Part of a small language model's weights: MLP 1024 GeGLU, 967M tokens.
Each number is 500 + 50 x the weight over the matrix's rms, rounded and kept within 0 to 999. Layers, rows and columns count from 0. Numbers have three digits each.

# down: layer 2 MLP down (transposed), 1024x384, rms 0.0951, rows 964-1003, columns 0-47
# gate: layer 2 MLP gate, 1024x384, rms 0.0678, rows 965-1004, columns 0-47
# up: layer 2 MLP up, 1024x384, rms 0.0682, rows 965-1004, columns 0-47
down964:526544445441560529500560476488494593560401441477560578534461593446589617507436600455516509510480585465503518542535543485498469562517482474429517
gate965:491462513467457532500498560531531532487477414501473540498634410435550477460548472516462540468508472495532415581535468430485453454641450587434524
up965:433411466551593458500488471546468583500512511583546548458461514468528537473518503449516514592503527471511575518532499472512491488479480506535450
down965:489572570644461483457581497539503372500509528444438443597463395548535491484542493482476428576493531615570483538501502448483428506475492472499425
gate966:553470576499420545577567522498403446464506507614486475509529459550565533484489431486463560590485423460572515540496526504450549545537456438485496
up966:508573531435426502476526462592606547391517408529498468483497593521466547607487499529484479452486424489603552594478532488508452532553467513509527
down966:506487567555509590427524534501539524565509678452470604531506547547569373402522567386535548497603406443427434567524482564483557460528460536516461
gate967:435550453597467509466425484593471518547483582519506490537512525493510547601526516440659542479508446468446392552586533485406534515551577477465506
up967:480515407466440520523541432462496592452438503605554399629460485479524533518532511517532467590611494580482544450477565541410505506504443543503436
down967:545474576445432511577489427515502419385455428480538471448582529522467470486531441463433517426562477468457566481437528509427423526504571546542626
gate968:542504533488483481462521480576503475560536518426528540429615569543508428508441536474479504413470530456531466493470409536491513559573462505593452
up968:518502478493428487450407506383450435488450582477493411483485464491561563500470502470589552496576511522492486439539593466492536543437553635460487
down968:564465582438541485508562414594430541535540460509577539493605504564450480552508487432438543442532421516460473493463449435427540471566496538536501
gate969:423559627589592526399479468498502435491515491459476548532563386557506559399463395497626527610422417496416487544459412527557538534555515456484535
up969:549472502520525518456543466601464541457475484589526508465415557541493442495499524480516482582465568505416578453517494467500583399494485380540467
down969:566450468493545449601554455536502453512520528458484503535561471426473572603471552456546533551494440573622386495422479526421476557518511480434535
gate970:464483576545507516465477497567554556445527420535408443469494536560469475555536496490458572487495553474456522473476516482540528459626513511388523
up970:604532551516573497428426585537457478446401485539514469475580521473498504519541449426525487530516535460534414542513538457459523371576547517504486
down970:464507523461406486495539503522509481584535542485514511552427519572453466501545552429528403457414556493496583531546507542448485585431476495520467
gate971:494585436523520528431567449426524458459472493469464514534489583509490472520499478463523503430448461449493512516428493452409479415589512509512517
up971:559525444545436502465515544389545528506549505496518500461413494436516501461431492517539585510519502492505429465451489428517503401536469492498439
down971:473477531493545516500507410525504514509490516528500489538531443547477543532596526532487461537568506468469529509512446495501451561467415490482584
gate972:451482508617538553586494470584526462504447527486497531490520443525504518502580590489619552529467483506535475428521576590510476539501492445484520
up972:398480555547562465505514435442524589489433466482530474388474486509590589585468616559523551533546478413501528519486503474462556513436465502490643
down972:540499445424469459472521551523499434491542550467465520623477468528476499463482429407488473478476504557490438584435428509503498491533586480480482
gate973:524431396495438480507542454514425446459533552519502467551540503430501503466541563589488575524549469486489509498531456514435526440556563479570509
up973:577425518566459498574448454575530487500461522517563413529507493413504468531496475443517534545544452448538445506501498486415587541585471517466568
down973:470545517430502447448470584480493543525556521471458526485471463573482495446506523561502446414506512570533525461488535560584431548448506482524480
gate974:571601500514401473599533500408429502519460408528455445451536566451556471484440459551428518522506533493523566465516570523489517441461550481379516
up974:424382475443486511414516560466447510428513502490526531472472469497570549593526531464378532544473396489376424489564578517520543547497442595565514
down974:559454533542519449445490519631602443490443425502518417451587496474415499436455490534619464496432516430513479495370426503571497455510494379506474
gate975:567402509459587465525569524557504470518516459596511384482478597500454425527548451425548555403514573524422524510481504485451597589489483493516550
up975:517445525435420535416515554453520442453473497523569427504458516450509497513514463542491559566557548502455556473513488514499529536428578540487421
down975:507516515478488536531479363556471464471475523504452561461532476477597517458489549480464459515393424473538451430525433482520484415498421533513450
gate976:499465460499498573535527456437517455553428552510390436476578491554490462510524442466473551504497419496472567486601425519557554530608459484450521
up976:530515531548490484530578531565519483502520521611484546501498388494634489554576511573445575549532494506535504466469468564506557450408456492446492
down976:485518498530486518497434460500587564506471542435531491482487493455475465467428445509541539533419563433504488575440520474506526476625493586533523
gate977:397486410526402548479462522427478483533429518488413427470479528509521507521485508561573477509473551505420561549452447453520524521495627521450512
up977:433405430416486505516505540583483485485459461475543460481511487475506518498572535489507431514455510491518516533540467573490457431513468541511529
down977:517491521498457566505516534492517530483488516620508519433451563543567411545483558562412589441499533513527448457512588476442573539503534517391542
gate978:424470440447480449444545540570450469449533525467533506428607460394510453489560554507510444536570499486506433467479473512523452520478413421504543
up978:520498539514651515596456490558501429470542535551598560504476505562466515533541498524526487551445489565489560506453571521582500591493601526461533
down978:430544524455415507449538523500578480544578533486539481464486489443533488442513515434425447489524489486496519473559485467430531477508419504488431
gate979:571536498568515561538439642525528593568494491472603525550483437456464475506480543504550534512467418507536495424556443435540476478523512521458506
up979:615486546542535525527498518510466529511478428532559492464551493539407489510394532554478504493409437511418414417425452454510534417525517507458448
down979:483482509463497402547488374495461337519495556437451395480506423553582505537566492482438503503574544512532568540508537508476575550451436483498576
gate980:504444473425462549479613522551550477483476499520475444412478491506538562519437476515491512431412448529636462428561520484461337535356422451455591
up980:488524462491550499580526446561459516468495486495540522533503535425498465586516546443484464404488509530545441477426512499527435437466464508545476
down980:561507530512509506518474453549547598470542455511475535466545441575432600524309484578488385582549572546517521439480514502529459533432485453364529
gate981:501383463510455477552495535527476499494382478529603503532512406492510466539517487556593482514577480403616440511517549525513417567514545534459480
up981:479427399463513467437487488480485487507514520413409473547489487484489487430526450472509493503523562458496595473464380471516479491496434568492516
down981:521530529481561499536562524446517559548486445546543523475461446545534468530449590522571530546552455459535509557499568584485511568483539444435525
gate982:471558516499549456417447499538588493454468496506491410473422520462483555627485550532556450567449368482541481476575500502560525529464383436547555
up982:495461490468538524436495432571475464539514507558508440514475474438409507499453513577496514480494451497523508500486513561528516526456425457499562
down982:577416553486474553520565583451451518506557401496599524613538500484556610453491530479460501559466492428465494569551478462546565561546557557514416
gate983:570498510516453503478565440481495406400422517541536519546441504524570449477489467425522513536530509436461519528561525446556560504422524599467442
up983:485550454488478551534568583426558510439479454423487425545509449503558486466465533475504542536503516514550517492457577469511577537443452520554575
down983:476496527479552494554515435528480517482555462551551481470498544514450534509485473570510511434554415489486519515493460530484418465547573458453499
gate984:442507487540519564466474528535615615598481475482499415454540557606499451458476543470504509502465490521412610456433506539505492525542571535527493
up984:507619546577485565555455515455582479528532514468444553522376455491546466471515558481539567545452536582484474600561474498538543519568509500510493
down984:551544490459504472548445479426481514510460498424545463515384539519613496493508504459589556583549451482462390471514509495527479527464495499488541
gate985:470469474444521483415461426561409517479560571496536457526548484484515484433513389440440455472524513567435529449488532549562599446468492482477453
up985:471463485531488469376541619573575415464500469470560478419500526432440524570561561527505443428513471572550563566491468550513571477511496485547512
down985:442635583500490507511532510446574521507485504573416544454501545509465515394544526421466510573505467372448495487365399402632504466534481613521544
gate986:520466513524451475522531497448500558542519437433434473492507526437484428470539578502526492421517505412583393550465437528581467555629486437528524
up986:535491483523471574461536564482534528481565572477455445474500441466472577544398512558484582498471470524440420604549357560446461495490584524430466
down986:495455509538472477486520503514582434483555465588384412517518487524476412418549560501564529483517492565551482472552495477586572572520543453501606
gate987:541561506483494486392496409522476411425476464504485538486558553521532426519499455587476450527450498491569529554401516546433532410441539578495522
up987:453506595502557520598495496485515498461542530507550390471438513449508488456561563523426502436510377438441495486574649512498504452489417401498544
down987:461564422513480490413480482522535539481434456499505555488529520531423546528390514435623545603452561571578561575531456426558512513526553510521553
gate988:488420539459506502549549493567496507477485557490530556440479460465538491551443523508541558446487520460474511534540517431451500437500457544584459
up988:533605459384500506512521456512484537475364502534489434430492556441481512524548503493510528499572545557434540595470478503525439532487476562543459
down988:429480441555498510428581488387557411507508480486567431447506594481499536575480344489460476539469465569478523481577523501559509507575631458479485
gate989:496534560496452495476574515461494446466452506532562419527469526522502501482552491514610542604512593533436506469533543472500442509563505445529477
up989:417465505536437479519552518573559483424465480503501437531486444516491512530481518491419469331473365511541600512419578470585523513518487452495520
down989:471434541538476468488479510454538535489554469533566620412516567554549484489475594520539528554525625513482492509509542485457463569470532490509394
gate990:498597473522596536605408496481525465527509497484548471485550469539461485500483496538477474454512519519414533524459543501546470503488600433463459
up990:468520506468455393440552500547571473510490548436486453482460459486520496476468525511528491492500482504501592588554459624539498582518520481462502
down990:489435563488566503554453437548464555474451525496547484486532522531445508441564425517488473479581554506495505486480469451456551498492532475572453
gate991:511470446466482461512410548495476513487524519496611509483510562438530481517475443553498527524532461484477516505519592484448408560500473537441506
up991:466573491453524567476472502466467487441484407516491515515555572499517549534492422552473503483417487568455455414557467517406536489499513587466454
down991:404415522553423460521444546451528494493458494468442477483475403520481464487455502523400563501503503483479458433474450550548433515451493465557485
gate992:483577562516554489562496487452471522422542460511475569486571637479522375543467413482479397511540540512439526445552535477466578472460519530453528
up992:529564521411513476492519463500461448468465534523481478469492541514583492543573474462508484438550492600492502484546508458451545489492546489406476
down992:529441445567462563431546484577544509582471553520528378495458420467541528415494517521502530488502498545597416468532466475478508549550472470459469
gate993:441520501500447465493461522548436526480416530475528476464463451508487436582504464507535484513495532527527503505453454517405390435499439534512455
up993:533519440480536459501425488529439483406559524466546504525422507393536561468465468518429431427421533563441452498506537483530455409528549534406609
down993:590377477470503506468512516475356478483549426540486490490554445591474477585491599477456568473478410426445508474554521492471462442507518456521454
gate994:376455513478475508577493491494522548466575489615600505494401431550497485405453534518541549511459569546507402533566434350581578529554536469506539
up994:530522481535566528524438457552421510557529580519450525452473573470497512550538386503598482541458515492505578462532475487521418524580465528460406
down994:493443553518500522543513484551453543473504487524550519446607447568445512535497481434402526484484453456534481470601527393471540415518632450593498
gate995:511460430439540429393475380437568395403501479577449487556492443482539532430595522503491532517498406483553473558425401450502548507522416455425450
up995:543583503592535542508554560573500532538540410461434535524501584499446438543404545461510425475574476620479538485581599474510602493479560581551553
down995:577477523555523463472516505486535478436436528564540513551508533486507463393477503591547471508382468516515490480478433520543485569507514472398456
gate996:539561486451521520482553457455420492546463602563474484525503532557516503465563491548431522482505503433531516449589479503550496429521478551498623
up996:508541494522458465582484621489564478466508514401455581513514395527493522503495574505534480435540399443504517595494499476421466506556462608479478
down996:466512564486524487472438434475463473466423490459516456491533565561525493476554573487472581492490491594479549383434540401524589474424560420463485
gate997:546481452602531413468521449531519493489456555451473441541530535465439443467583518551548500537486553455523584474486500435448494504499507543530587
up997:404407434461551523507505584460547518509506480548496605555447488550537507554485482493558544419502597464446468479546504471501574435481518508521494
down997:548542493572499441497445458572491478532505552514479418466472510470465450451494431440477544565488533485489565613503494530504364528469494447469478
gate998:495490506467529519518460436519544552566429475423540446552429511512543518486523566518531500499470490548469521505553566492555428449541478503426459
up998:450420497543530446498472496540594508525502484510442539552523580562504503448535409493504497405477412457466433580457554498494463531438468585558544
down998:546517477361386415474495579486506536565507555463569499491481459585466519503414539544497443609487511500554492456455490511463495479537563527480429
gate999:564453550437532440441523481489539528530535488526457460410560486549548504407489537477460632514496393539446483475467493474589508537469440423581453
up999:490399469492550322521509502541480486567515565519535446477520505502559509379546496495578598501450491550568385478499540541390557470595515521520446
down999:447492539567489554432506524538559436541460508502560458486490516486575530569467508504495517574485492501555477534553589517537492561490552570558461
gate1000:465490505519535500474478556477446451449512471435492373555498491472525511592409499434530573522574503469494528530497552475439506487531498425547521
up1000:460592517492536473522431475495449427524451526482540434521551546515518528539515551533462428515540499481546435511472500491513474469423551492508510
down1000:521384413526488426484547533544424497585492425593424600474472471446418450442545582540535589518492475526409483427494466547553491527563454501526543
gate1001:450512474454395457553488438507494447459484447491562434516472487434460496476459509510499532447480431483615570462557511527506484501465434559543481
up1001:529557538493485435508533507485553530543422545530468509514512501520537486518433461451452489443651550468466519454487544504484515568542567466400519
down1001:548443525460496545492435515500533489464536416443552601497414457531510425509545454523536502472511391560462513477433507530517468495439579608548594
gate1002:526587487457495478441526478350455550542534529418431406419467470500486481438453561472438510448560531517507511565500578528462558540477498518548511
up1002:507540543602461567503433468487596478490499537484467515558529394469450497495518522431524388479489494587454462597496531531500611476514366556477449
down1002:449428471384462483471448451468452548516535502438589476513525442615605548529510549597492503500529450487559541419558509346406424491483650535490546
gate1003:497430436390589499470480632486563542527522466571537535505591401540510610660410436621409606446485501422553499444493490401480466623475442546539514
up1003:460543579543553490472516454519536458529449488473473448511466565471425441458465497364578509529529424496441516458431476504436529562349489566438501
down1003:475500522451463436479550393530399545564462571533551575428496477506426399487470550450516428548470441534468546583466509488481538464491533484561487
gate1004:604457555518547587511449479424519470530508477478514502498513492472458474408564560462497521576624511448508469502539509547422424493480555484493444
up1004:529430560514540557532429492433521453511559445494447558488515535509511504556519429466503455552528426419458533512539511494412565567527479508538533